python train.py --n_kv_head=2 --head_dim=128 --norm="rmsnorm" --attn_scale=0.0884 --init="uniform" --init_std_o=0.0 --final_lr_fraction=0.0
Each number is 128 + 24 x the weight over its row's rms, rounded and kept within 0 to 255. Layers, rows and columns count from 0. The size above them is the row's rms in percent of the matrix's.

# layer 4 MLP down (transposed), 704x256, rms 0.069, rows 35-51, columns 192-255
size [103  99  99  99 107  97 103 101  97  99 102 100  97 100  99 116  95]
[[130 153 113 113  89 108 157 128 126 106 148 173 108 152 168 154 114 128 177 161 101 153 102 101 123 143 124 107 125 114  93 113 159 105 134 153 100 134 129 204 102 131 108 132 158 132 113 118 113 100 124  97 112 107 137 112 100 113 106 129 162 132 139 148]
 [ 89 130 115 103 125 121 149 142 104 108  97  89  80 118 128 104 172  72 127 163  94 128 104  98 147 101 163 124 116 101 136 136 131  88 170  87 136 126 119 128 138 138  97  99 111 126 107 177 126 146 142 106 142 117 135 100  82 120  81 117 145 124 128 112]
 [150 132 129 107 109 125 142 134  99 165 163 125 162 163 141 101 175 157 170 163 111 149  92 145 115 132 154 136 132 139 156 106 107  97 127 136  96 138 129 138 134 123 137 113 104 145  85 122 178 144 170 123 125  70 110 111 146 132 136 125  78 101 163 149]
 [146 108 134 147 179  85 128 149  96 125  65 133 136 129 105 140 120 136 134 118 138 157 117 114  96 121 111 168 137 124 123 110 102  93 151 143 143 103 125  90 132 133 112 169 104 108 128 148 134 150 115  89  72 124 102 153 149 155 146 123 180  91 150 168]
 [130 155  98 110 130 128 149 132 150 131 154 141 139 123 122  96 127 126 131 111 128 134 116 171 112 137 124 169 139 107 116 120 117 107 133 110  99 133 151 135 124 131  99 129 128 136 108 124 154 100  90 137  99 111 148 120 129 125 121 138 135 122 149 103]
 [124 123 111 109 131 158 173 123 137 142  92  78 109 126 151 154  76 136 116 135 133 117  87 107 136 136 130  78 111 125 121 110  71 159 121 149 103 145 138 116 145 119 103 115 116 158 119 167 133 144 118 143  91 112 124 133 149 114  98 124 135 147 103  93]
 [ 92 110 127 163 129 163 127 157  88 105 109 138 142 132 171 122  91 125 162 105 111 138 121 124 152 114 137 139 126 122 124 120 137 130 128 100 138 124 143 138 137 170 142 113 143  97 134 130 139 118 173 137 138 157 140 108 134 144 120 101 139 141 129 122]
 [127 124 154 111 100 163 140 141 114 147 110 151 111 104 143 151 138  96 142 137 133 129 124 190 126  97 149 143 123 160 152 148 123  95 103 116 130 145  99  79 161 134 121 134  99 138 151 162 162 103 137  96 157 148 113 129  75 116 138 150  76 136 128 207]
 [134  93 137 145 139 106 148 128 146  84 118 120 134 119  70  84 143 178 167 125 129 104 134 125 119 114 113 120  82 137 143 136 120 104 112 112 134 146  99  95 121 162 162  93 163 125 104 110 135 142 175 131 108 154 151 127 167 125 106 151  89 118 100 166]
 [144 143 118  93 131 138 151 114 123 174 127 154 104 140 107 140 107  91 118 134 121 145 106 122 136 146 127 117 108 130 127 183 136 150 125  96 101 147 142 140 113 108 107 144 131  98 134 163 144 138 156 114 120  90 162 113  92 157 136 118 137  68  90 147]
 [103 108 152 170 136 128 128 101 128 142 146 103 131 157 144 118 147 121 131 128 138 167 102 127 135 128 104 138 112 107 112 132 183 129 113 113 161 124 122 102 126 118 126 105 165 164 133 167 115  78  81 180 117 159 155 101 103 145 146 126 125 110 177 173]
 [ 96 111 123 168 115 146 113 141 116 115  70 136 134 158 156  94 163  89 138 130 152 138 134 131 116 120 137 111 125 133 158  80 119 117 142 130 160 154 131 157 102 108 124 146 150  99  69 133  85 126 178 160 164 176  85 104 119 101 115 110 157 122 135 135]
 [136 131 152 102 136 123 134 101 154 160 116  81 116 117 151 107 170 128 122 163 159 135 134  94 118 154 114 145 159  97 155 126 155 150 148 130 139 149 116  57 145 118 106 157  98  77 134  99 121 103 117 156 139 163  94 139 133 159 109 132 151 134 101 171]
 [157 148 142 115 121 135 122 114 159 125 116 153 109 152 138 137 145  94 137 127 118 186  95 100 115 124 117 117  79 114 144 133 128 149 137 122  73 130 141 130 139 107 125 132 140 103 104 111 120 143 105 109 100 107  83 139 126 146 116  78 174 111 135 158]
 [ 94 138 116 159 133 135 113 134 152 189 117 160 121 155  99 166 133  94 138 114 151 132 134 144 107 155 114 168 140 160 130 102 169  78 145 127 165 174  76 103 127 120 143 119 110 150 139 157 163 170 141 171 119 172 138  86 100 108 117 162 101 147 123 112]
 [126 160 149 157 115 110 137 144 140 104 177 164 127 156 132  81 153 148 133  86 145 167  78 100 113 115 166 159 101 111 141 140 101 144 133 112 191 150 156  91 124 145 108 103 117 145 134 109 169 112 133 134 118 141 133 123 117 112  89 107 105  98 102 141]
 [113 146 122 114 130 139 160 129 140 108 172  68  93 125 107 160  92 102 148 135 104 156 100 118 186 133 161  79 132 115 126 103 150 140 145 138 186 144 145 156 177 122 108 125 152 164 146 159 156  95 112 103 157 137 140 110 144 180 126  89 169 143 117 138]]
# layer 4 MLP gate, 704x256, rms 0.129, rows 36-51, columns 192-255
size [ 96 102  97 102 104  99 101  99  96 104 106 104 100 102 107  98]
[[128 145 122 139 125 136 111 124 140 163 139 136 121  99 167 132 137 156 140  91 136 111 152 134 161 117 134 165 133 123 177 111 144 129 138 156 109 152 131 155  88 118 128 130 145 137 197 103 139 151  99 142 111 132 120 144 168 106 164 179 129 147 102 120]
 [142 105 134 130  87 109 151 163  87 121 110 128 145 125 152 170 145 130 154 112 129  97 125 161 129 121 134  87 194  68 114 132 136 125 120 114 115 161 118 142 129 108 114 163 126 108 134 105 154 117 159 156 125 127 126 144 106 161 142 128 132  89 115 173]
 [113 114  90 134 185 104 146 141 117 125 128 120 120 129 166 135  65 184 114 170 156 152 126 128 121 133  91 106 156 124 145  98 119 102 140 135 100 124  78 142 127 122 103 155  96  84 137 129 122  88 148 118  84 138 101 123 141 140 141 131 140 124 118 125]
 [112 103 120 106 140 130 136 156 138  91 120 118 109 139  84 150 133 123 153 111 124 101 130 149 125 140  95 143 141  78 111 110 175 124 103 156 101 138 111 115 110 115 116  64 121 159 116 153  96 151 120 122 148 139 163 120 134 132 159 112 111 129 117  90]
 [134 147 127 138 149 106 148 142 111 106 140  87 125 121 129 102 122 150 168 159 123 198 130 118 160 162 117 117 137 126 136 130 119 144 154 110 153 106 111 146 168 154 113 124 157 175 139 120 149  71 115 117 153 201 169 114 109 173 135 162  75  90 136 156]
 [119 116 119 130 107 138 114 135 128 138 191 132 136  84 123 135 156 152 105  95 138 140 111 144 120 123 126 147 131 158 115 108 146 147  80 132 153 107 123 102 106 168 127 114 144 148 129 149  68 127 145 140 107 153 146 125 169 125 138 101 115  76 122 139]
 [161 141 112 127 141 154 151 122 127 124 147 114 111 136 131  92 136 162 103 148 166 135  92 141 124 134 103 120 102  95 131 126  94 139 118 148 102 143 159 136 144 114 121 131 136 178 163  99 127 120 113 151 144 126 138 151 107 142  87  83 156 105 109  87]
 [158 122 101  84 146 152 148 123 111 138 100 106 106 100 107 135  90 150 153 109 137 167 131 116  94 180 102 130 159 138 134 163 138 184 149 118 135 127 127 157 149 118 138  67 130 109 169 129 137 139  78 116 137 124  79 122 100 160 168 120 142 127 171  97]
 [115 115 109 131 152 109 154 120 121 147 133 172 124 135 136 140  98 114 135 102 103 106 125 116 147 165 114  73 149 115  60 181 115 105 115 149 133 120 113 102 121 107  94 130 152 140 135  99 109 141 159  88 160 108  79 147  96 128 150  74 129 110 108 108]
 [160 123 106 157 100 114 119 160 168 128 123 149 167 125 173 130 124 106 130 145  92 141 150 118 167 105 134 117  96 138 113 136 106 109 119 130 121 121 125 188 103 123 116 142 105 109 154  77 129 126 140  75  85 155 150 116 124 142 115  99 120 120  82  94]
 [178 169 126 105 113 151 139 135 170 146 115 134 159 155 141 177 161 159 124 135 140 133 118 111 118 151 110 174 121 142 142 116 190  98  96 115 121 116 112  89 212 127 126 132 134 168 143 129 163 135 121 140 140  94 135 138 127 138 121  91 116 104 109 175]
 [153 102 129 131 130 143 117 129 116 116  77 149 113 108 130 122 147 118 175 152 117  84  94 157 172 135  94 100 127 130 106 124 128 133 106 146 135 108 121 147 135 113 109  98 130 128  81 151 152  93 145 139 136 137 129 116 141 109 170 118 126 118 124 167]
 [182 137 141 132 166 124 122 120 152 155 136 129 130  82 116 141 133 112 112  97  99 140 151 161 143 145 148 136  91 108  83 159 137 103 145 146 133 111 134 150  89 114 154 111 135  84 108 107 166 154 115 115 166  91 163 142 105 127  96 108 165 140 136  58]
 [110 161 151 118 110 152 152 144 152 148 121 122 151 138 138 172 125 147 154 114 118  87 121 116 133 132 116 114 117 152 117 112 152 171 135 114 139 113 159 128 145  71 130 117 154 143 149 152 103 142 131 171 113 128  91 123 139 139 130 112 153 150  91 132]
 [130 126 112 112 111 150  87 101 126 108 151 148 144 128 139 170 150 163 151 137 140 106 171  90 158 162 134 115 154 114  80 171 145 119 115 150 141 148 106 137  82 127 123 103 129 112 134  77 116 115 116 140 145 121 167 111 125 140 151 107 154 128 157 147]
 [117 140 138 104 124  91  83 133 137 147  99 115 146  98 112 112 125 167  97 104  95 124 138 144 102 100 105 134 123  81 136 137 159 101 141 159 107 140 135 130 108 144 141 136 154 108 137 151 117 113 136 177 112 156 108 105  57  80 164 136 117 176 128  98]]
# layer 4 MLP up, 704x256, rms 0.13, rows 36-51, columns 192-255
size [ 95  99 100 107  98 109  97  99  98 106 100 100  97 102 111  93]
[[146 102 146  87 126 135 115 137 126 128 143 145 124 109 129 142 148 109 149 108 133 131 124 139  86 133 114  72 104 165 129 115 129 146 122 142  99 135 128 131 128 115 118  91 113 122 175 159 121 126 108  81 136 126 158 135 121 100  85 135 155 128 122 120]
 [ 94 113 112 105 138 165 117 162  90 131 129 106 140 122 140 103 123 128 106 128 161 151 137 110 148 116  96 139  80 185 121 150 130 130 143 107 167 100 139 135  95 123 147 114 134 130 140 179 129 136 142 141 128 134 123 114 145 135 141 130 115 129 105  80]
 [147  72 105 138 139 147 124 103 124 144 182 114  48 172 117 125 128 140 106 135 138 155 141 104 118 146 131  94 149 117 127 122 133 173 134 152 126 157 120 108 139 109 137 128 156 167 105 100 131  84 179 147 107 164 131 130 146 104 150 164 125 141 149 119]
 [112 153  85 125 164 133  97  90 153 152 150 198 115 146 170 105 132 136 128 135 181 127 119 139 149 170 128 130  99 100 121 111 114 132 142 112  95 142 138 145 137 141 101 112 125 143 165 122 104  95 116 129 114 151 122  53 127 127  84 155 148 102 140 129]
 [172 106 135 142 125 129 143 160 159 102 130 127 109 116 127 112 186 142 170 155 108 147 151 170 130 150 136 148 113 139  81  94 125 156 185 112 121 108 160 106 106 148 148 114  96 136 153 127 126 121  98  83 108 153 133 149 138 146 122 145 139 163 114 110]
 [128 121  78 143 134 156  93 135 102 148 132 128 114  91 171  82 111 137 133 115 106 109 133 100 139 153 134 178 129 132 112 113 116 101 141 133 132 119 122 153 103 133 118 114 125 126 118 140 149 126 110 161 129 151 104 102 178 124 102 118 129 100 127  62]
 [141 112 105 123 107 155 158 111 156 121 100 146 125 105  90 121 156  79 124  82 122 128 136 168 105 101 114 122 173 151 151 136 146 134  97 122 208 166 168  81 139 106 132 129 154 155 107 130 131 137 110 125 144 128 120  96 116 102 148 143 100 113  57 169]
 [134 102 119 129 147  69 107 117 147 130 144 134 105  93 135  99 103 136 107 150  82 124 112 133 108 126 131 150 134 145 103 146 152 143 114 155 135 123 138 113 154 130 126 101 143 154 157 146 110 137 169 125 133 131 149 103 117 121  86 119 152 117 110  92]
 [139 143 115  94 142 120  99 131 121 166 160  95 109 141  93 152 113 148 119  82 122 131  64 124 163 138 112 130  93 109 102 155 141 117  95 123  93 155 140 132 137 112 115 150 121  90 148 105  94 129 131  92 101 126 149  63  90 110 156 121  94 135 147  60]
 [104 159 146 157 148 156 134  90 158 115 169 152 169 158 135 137 106  80 140 102 142 165 113 104 172 119 129 129 135 166 128 140 113 141 106 142 132 135 103 125 122 127 130 176 140  89  75  87 145 154 135 140 126 171 140 126 105 129 121 154 135 126 123 161]
 [192 131 143 107 162 119 127 175 145 181  96  98 151 135 157 142 159 142 149 180 135 145 122 136 116 128 141 148 132 124 147  99 113 107 120 136 160 151 117 125 148 111 147 153 128 155 125 164 126 125 126 190 182 127 122 132 118 102 116  81 133 126 102 169]
 [165 122 149 143 150 149 107 111 150 127 135 113 144 121 137 129 129 120 132 153 147 105  78  99 148 119 132 136 128 145  92 143 106 137 122 149 119 135 119 110 118  73  81 120 137 150 141  95 153 143 146 110 124 142  92 139 125 118 168 148 109 126 114 129]
 [166 119 133 108 113 113  79  99 118  78 116 165 144 149  63 139  99 166 131 126 113  89 116 126 116 124 129 128 100 139 130 153 146 160  97 139  97 142  90 163 123 114 107 147 114 128 149 141 155 105 105  98 109 164 138 132 149 124 137 138 141 104 130 129]
 [123 122 123 100 136 117 158 126 103 109  91 132 116 132 128 135 129 112 197 138 112 113 133  94 108  90 156 174 161 138 135 149 135 105 144  94  61 136 153 107 150 133 126 107 145 162 136 114 134  82 130 135 113 158 146 133 131 132 141 109 120 109 120 130]
 [122 163 155 138 132  99 154 113 130  94 117 142 103 103 157 121 191 135  89  98 150 157 145 127 162 108 136 167 132 107  79 133 131 157 121 104 167 176 132 114 100  79 107 102 134 117 189  64 141 137 113 159 161 173 100 126  89 113 100 117 117 101 142 159]
 [121 105 162 118 122 128 141 129 102 143 111 131 140 137  97 126 137 104 139 108 119  69 137 159 140 146 120 159 137 136 120 132 100 120 137  73 118 145 130  97 115  70 150 115 133 130 138 162 141 146 146 117 171 138 123 133 129 134 119 115 171 145 111 113]]